Weights of a small transformer language model.
Size: 7 heads of 64, 57.4M parameters.
Architecture: LayerNorm after each residual sum, learned positions, biases, tied embeddings.
Training: 708M tokens, 5398 steps.
Each number is 128 + 24 x the weight over its row's rms, rounded and kept within 0 to 255. Layers, rows and columns count from 0. The size above them is the row's rms in percent of the matrix's.

# layer 2 MLP up, 3584x448, rms 0.041, rows 16-40, columns 64-127
size [ 94 102 111 104 103 105  94  88  98  99 101 108  94  99  98 110 101 104 101 106  94  96 104 103  99]
[[102 112 155 109 131 107 151 140 172 152 112 154 142 116 111 138 144  89 127 141 144 106 167 125 147 128 121 119  75 137 153 137 125 169 126 157 118  66 105 132 135  89 122 108 145 114 108  92 121 127 124 163  94  81  99 155 156 117 137  95 106  68  81 147]
 [123 114 120 153 129 127 163 100 113 124 138 124 169 112 123 125 137 130 130 153 107 137  89 111  79 170 117 106 146 108 152  90  89  91 148 151 153 112 120 108 156 112 147 159  81 138  99 126 133 166 141 130 149 151 128 113 169 100 133 173 121 106 133 125]
 [ 99 177 181 164 135 107  77 142 127  88 130 137 100 134 131 132 114 147 147 128  96 108 115 165 103 129 149 100 134 136 151  92 122 115 119 145 140 158 152 172 129 135 161  80 142  96 143 112 156 133 126 155  95 146 130  89 148 132 142 112  86  83 118 137]
 [ 85 144 144 118 143 100 151 145 144  83 111 128 122 111 113 161 122 179 149 163 145 123  88 144 100 128  97 111  87 176 136 170 109 117 134 111 136 121 154 120 116 127 116 142 105 111 111 110  99 124 119 128 163  88 102 139 126 119  89 142 142  92 187 112]
 [160 126 167 105 119 107  88 120 107 149 125 127 111 131 158 145 115 132  87 115  97  88 144 119 118 159 120 118 124 134 116  99 152 118 114 119 142 108 117 133 102 156 131 130 136 169 156 128 150 167 135 102 122 166 137 177 132 133 123  96 146 149  90 150]
 [158 152 145 121 164 155 133  97 168  95 141 135 138 140 184  95 133 130 118 100 111 102 139  80 114 114 129 152  83 138 102 140 126 149 134 180 134  96 127 168 148  93 148 110 138 161 103 107 112 174  91 122 124 123 156 116 125 127 128 127 154 125 118 155]
 [113 153 147 114 126 112 109  64 117 130 118 123 155 150 126 118 105 165 165  86 138 127 167 182 100 118  91 122 131 123 155 164  90 149 143 144 159  93 138 163 142 127 126 172 157 132 115 149 120 163 142 133 114 128 162 145 107 144 145 185 136 164 160 116]
 [139 109 162 129 166 167 115 131 155 156 112 120 175 105 127 104  88 158 151 138 125 118 155 102 130 126  99 155 151 149  98  94 122  93 120 132 120 119 168 152 139  84 136 162 159 124 128 137 120 147 111 139 117  92 135  88 164 104 110 156 124  88 101 188]
 [116 142 127 109 142 158 140 161 154 158  90 141 132 124 138 103  76 147 131  94  86 161  87  84 127 118 170 177 132 132  83 166 149 155  99 159 106  94 145 125 113 143 140 126 112 127 144 121 119 109 100 160 107 156 137 121 119 112 162 134 131 145 142 134]
 [120 133 163 118 128 153 140 107 147 178 160 107 144 119 148 146 165 104 159 112 105 141 129 119  87 116 137 145  98 163 134 122 113 167 107 141  87 101 151 158 144 107 166 143  91 127 138  85 144 116 157 162 126 124  89 136 109 145 144 146 164 167  91 111]
 [ 97 102  67 166 111 128 162 137  96 149 100 101 107 134 103 126 106 114 152 118 114 152 151 107 107 125 139 156 143 156 120  96 142 142 165 161 112 170 143 123  93 147 160 137 155 121 156 152 164 111 116 145 112 121 138 136 130 121  90 141  93 120 109 104]
 [145 138 141 135 119 123 134 100 166  90 117 162 134 138  81 126 135 148 125  84 131 133 170 127  95 111 124 130 101 123 146 127 148 165  96 152 147 141 123 104 118 100 117  89 143 127 122 135 114 159 117 114 163 105 182 117  82  84 141 159 151 131 115 135]
 [113 136 147 161 109 154  82 136  92 159 148  74 160  96 152 122 127 140 137 166 106 140 105 110 133 112 134 142 141 106 115 165 124 120 133 128 111 127 146 144 109 128 129 111 111 154 131  90 119 122 149 148 109 142 129 133 122  96 120 166 118 142 114 169]
 [145 122 170 140 107 152 124  89 112 154 128 111 137 102 108 109 127  99 108 117 109 115 160 101  73  77 122 150 145 118  86 128 102 118  98  79 125 126 122 108 169 147  99 139 151 109 140 130 111  98 143  87 138 123 123 115 172 101 117  97 145  74 114 123]
 [128 170 120 179 138 131  57 123 114 116 154 101 146 123 117 109 181 117 120 121 123 134 142 114 181 140 107 135 116 117 108 101 131 151 129 162 155 136 153 175 168 108  89  81 124 124 136 126  95  92 137  96 124 119 133 152 114 128 121  96 135 106 141 146]
 [157 104 118 162 133 117 111 113 121 127 128 165 123 117 134 113 147 168 106 124 126 143 115  73 151 107  95 116 164  94 110 109 153  73 109 114 153 167  89 109  88 130 155 107 110 141 149 131 151 152 114 147 107 153 150 142 155 118 168 146 170 116 118 113]
 [128 119 143 108  94 153 156 116 150 124 125 105 116 118 114 163 123 122 120  80 164 139  92 147 114 161 183 124 137 120 135  95 147 128 102 134  66 103 102  97 135  99 132 148 151 138  96 172 141 126 106 119 105 131 104 104 149 107 106 112 141 113 139  98]
 [120 157 152  97 101  86  73 111 107 132 105 159 102 115 156 113  95 134 158 125  97  91 101  95  83 152  70 139 140 125 131 100 129 156 159 129 146 124  90 171 117 116 124 153 113 140 146 102 119 100 131 122 101 119 132 117 107 127 148  98 134 151 120 115]
 [121 111 104 156 114  88 103 151 115 180 130 175 194 134 122 106 128 123 113 152 119 120 143 137 113 116 121  78  72  80 165 133 131 114 116 130 102  95 137  76 165 113  86 101  98 148 142 139 168 141 119  80 147 116 161 139 160 136 162 112 116 132 113 134]
 [142 136 139 129 132  94 142 101 120 136 113 155 139 160 120 112 118 143 118 105 173 144 141 156 131 109 115 133 119 161 128 104  88  81 129 110 121 100 156 164 120 154 147 161 108 102  82 121 136  85 112 161 121 134 103 172 123 157 130 157 179 137 101 143]
 [120 145 122 164 123 187 110 103 114 162 116 140 117 116 104  83 108 121 133  96 117 105 141 100 151 128 176 117 158 151 120  95 153 154 123  91 124 159 117 100 135 134 133  93 105  86 124 135 118  94 127 164 128 120 111 139  75 138  95 154 116 133 116 144]
 [126 145 109 115  79 121  95 134 158 110 135 152  74 152 141 115 141 151 119  96 140 118 160 157 130 155 123  98 112 115 119 167 171  91 125 139 130 118 108 136 119 113 118 121 160 117 105 143  85 107 130 118 194 107  72 137 148 141 102 136 107 103 149 118]
 [154 116 130 144  86 145 148  94 129 117 140 141 153 124 120 109  90 149 125 134 126 134 115 166 116 110 111 126 176 123 136 159 132 121  77 124 111 109 144 112  98 158 153 119 154  90 152 139 168 131 125 107  95 165  97 127 165  79 108 132 132  97 148 121]
 [152 137 123 121 120 149  96 130 185 134 168 153 133 111 123 155  91 111 114 100 108 135 166 145 160 100 102 131 117 134 114 115 109 130  60  84 122 124 147 168 153  98 114 123 134 129 163 138  95 112 172 144 142 153 115 143 110 127 102 151 143 129 122 139]
 [148 125  93 166 134 144 113 105 145 122 114 155 114 140 129 125 140 152 108 153 142 170 124 106 146 138 151 132 118 107 150 137 196 125 116 129 147 147 151 160 136  74  72 150 142 138 118 130 140 136 102 152 145 101 104 141 108 155 132 141 172 110 107 123]]
# layer 2 MLP down (transposed), 3584x448, rms 0.041, rows 16-39, columns 64-127
size [ 97 107 116 104 106 102  94  84  93 100 100 110  93 105  98 107 103 100  98 115 102  94 106 105]
[[144 104 152 135 109 155 122 124 141 141 139 153  76  94 123 132 160 146 122 108 146 125 119 133 161 144 146 175 103 135 121  99 129 125  85  81 159 143 123 123 138 119 121 135 145 115  68 119  94 167 128 105 108 124 132 114 116 107 111  90 145 115 119 154]
 [137  72 154 141 100 110 149  93 143 131 163 143 176 154 129 106 149 163 145 166 139 133 156 143 113 137 105 110 161 164 151  88 126 165 118 139  81 149 122 146 123 130 107  88 127 132 154 178 119 135 102 122  97 111 102 100 134  94 146 143 123 116 155 130]
 [135 133 145 122 157 127 110 112 172 147 108 160  90 101 147 129 119 160 153 151 126 167 120 156 152 126 151 162 132 113 142 100 131 134 124 116 176 143  96 140 155 136 163 133  84 119 120 132 159 101 107 117 153 125 118 106 115 155  87 147 125 112 126 136]
 [148 162 128 162 131 113 151 149 176  90  87  80 167 131 110 101 100 122 105 136  94 145 130  99  93 114 111 108  85 182 143 140 164 100 142 153 138 140 112 132 142 105 134 168 115 123 113  85 151 154 107 117 110 116 111 136  92 120 104 105 117 135 129 141]
 [148 118 133 155 107 115 102 136 156 118 141  90 166 116 109  85 140 162 153  91 166 155 105 102 153 174 140 133 110 117 145  80 106 114 171  81  96 145 105 127 120 153 140 148 136 155 140 154  79 137 120 134 100  98 144 134 145 121  87 132 133 120  88 157]
 [149 121 140 103 140 143 103 136 165 136 127 118 129 136 155 144 101 127 158 118  93 121 168  91 134 110 105 166 138 167 126 104 120 180  99 155 102 124 146 154 119 114 132 105 118 144 114 125 186 145  74  94  99 138 117 107 138 124 141 158 134 108 158 113]
 [136 115 174 135  86 133 148 131  97 118 161 120 163 116 112 141 119 116 146 108 130 121 112 149 118 114  81 139 122 118 111 142  98 173 104 118 155 121 169 117 123 141 119 169 110 128 143 108 104 125 132 126  97  74 157 147 100  93 107 167 154 148  86 120]
 [155 155 164 172 151 127 127 132 137 104 176 137 154 107 101 107 127 140 128  89 150 137 164 119 133 153 136 150  82 165 106  94 130 170 125 103 171 146 134 159 161  99 140 188 146 109 137 139 129 104 158 116 124 139 153 154  93  97 140 142 134 154 118 134]
 [100 142 112 144 138 171 127 132 180  98 152 130 113 138 123 127 151 151 143 158 131 153 133 128 125 134 114  74 116 126 137  86 124 131  96 129 122 153 149 110 172 126  90 156  92  98 147 124 132 142 121 154  85 161 151 131  90 154 109 154 144 132 152 114]
 [109 140 151 118 121 112 147 174 148 123 100 113 137 140 139 134 143 174 125 132 112 140  89 145  78  80 133 149 117  94 114 145 111 142 104 160  98 104 116 151 150 141 154 140 116 142  88 128 122 154 134 139 108  72 135  95 133 107 124 131 157 126 125 118]
 [116 133 138 145 137 103  77 112 113 141 141 115 146 128 112 134 162 146 125 126 120  97 155 129 130 147 135 101 114 136 131 121 131 118 117 119 124 148 142 132 128 129 151 140 187 104 132 156 112  97 151 122 112 119 159 161 132 105 122 131 114 102 117 132]
 [131 121 121 132 160 100 106  87 152 107 138 131 125 109 104 130 128 137 101  88  78 148 127  97 128 110 109 126  96  98 164 113 134 137 129 105 134 147 194 140 113 139 170 127 116  90 109 125 129 115 124  54 158 138 150 130 122 106 149 124 158 107 118 126]
 [116 120 120 153 126 109 105  84 133 123 122 131 169 106 131 147 146 159  86 107 117 131 112 156 151 140 119 132 103 153 120 134 102 134 150 138 126 113 121 128 112  88 120 139  93 132 132 130 154  97  85 130 149 142 134 146 152 106 136 111 129 127 162  75]
 [113 114 114  90 128 130 146 113 119 149 168 139  88 108 145 172 155 108 133 135 121 144 144 137  99 119 153 149 116 123 111 145 121 149 133 141 148 116 124 117 157  96 112 122 115  77 160 113 134 128 106 129 156 150 152 153  78 116 122 116 114 137 113 126]
 [109 125 146 141 132 118 116 121 158 117 100 112 112 106 181  99 126 146 145 126 125 105 135 137 117  90 103  96 121 140 123 143 106 139 153  88 147 105 122 113 117 152 167  93 138 125 158 101 120 135 120 158 131 136 162  98  99 147 173 112 106 106 148 132]
 [128 144 121 113 177 115 111 117 158 129 139  94 122 131 138 167 127 113 161 106 152 142 150 141 144 140 116 131 145 138 123 142 125 136 167 147  79 131 182 145 110 173 127 132  99 115 100 119 141 104 127  99 122 135 153  87 102 109  99 160 154 146 118 133]
 [153 105 139 144 146 112 145 124 159 143 167  99 157 129 125 103 149 129  74 160 157  94 161 150 102 149 148 123  97 128 118 146  89 111 101 138 131 150 125 148 152 120 110 134 132 114 152 171  93 127 136 102 171  94 106 120 111 141 166 114 167 175 163 159]
 [119  88 130 103 105 132 174 137 152 143 101 143  92 150 116 129 126 117 146 112  84 115 125 126 119 147 143  89 112 116 108 133 146 119 152 172 136 118 160 107 116  95 143 160 136 126 127 165 134 105  94 173 141 164 134 100  95 138 100 134 128 104 130 121]
 [116 144 101  73 135 105 124 107  99 128 127 161 162 140 126  96 152 138 171 113  96  70 179 102 111 140 165 110 147 160 120 170 120  96 140 158 140 103 188 126 146 151 166 155 107  83 145  95 139 120 161 141 151 147 137 115 150 139 156 136 126  52  99 158]
 [147 126 147 139 128 166  68 150 130 119 150 123 136 116 106 134 128 127  92 142 117 125 158 143 155 147  99  85 137 106 162 102 165  82 108  77 142 114  81 110 182 145 172 127 102 133 129 137 127 133 145 136 100 135 129 136 146 162 144 156 144 126 159 124]
 [121 135 153 112 113 156 130 108 100 126 134 127 129 143 179 119 116  86 162 135  91 106 193 138  93 159 136 122 148 142 147 153 141 145  95 125 124 169 112 137 149 167 123 123  94 127 124 137 158 120 154 164 167 137  82 162  87 125 154 162 169 145 128 113]
 [142 128 145 184 151 117 129 117 151 170 150 145 121 150 114 115 140 150 168 144 158 124  89 150 161 159 156 136 109 112 151 117 137 125 112 121 110 114 124  91 139 124 144 185  70 151 135 116  90 137 100 121 146 114 126 100 139 109 134 151 105 148 140 114]
 [ 95 142 105 113  86 140  98 126 113  86 118 136  92 130 158 165 121 127 151 115 153 103 141 133 143 153 102  90 117 132 139 124 117 121 139 128 128 140 136 146 126 107 165 147 149 121 142 136 128 156 140 173 152 105 102 163 131 157 132 146 120 140 134 148]
 [118 117 140 103 108 138  93 138 184 136 158 143 118 113 131 136 154 129 136 144 100 153 136 101 159 150 136 176 133 161 126 156 127 125 106 126 105 132 136 110 156 137  82 132  98 175 132 158 114 133 164 139 111 156 100 131 150 121  79 121 130 156 119 114]]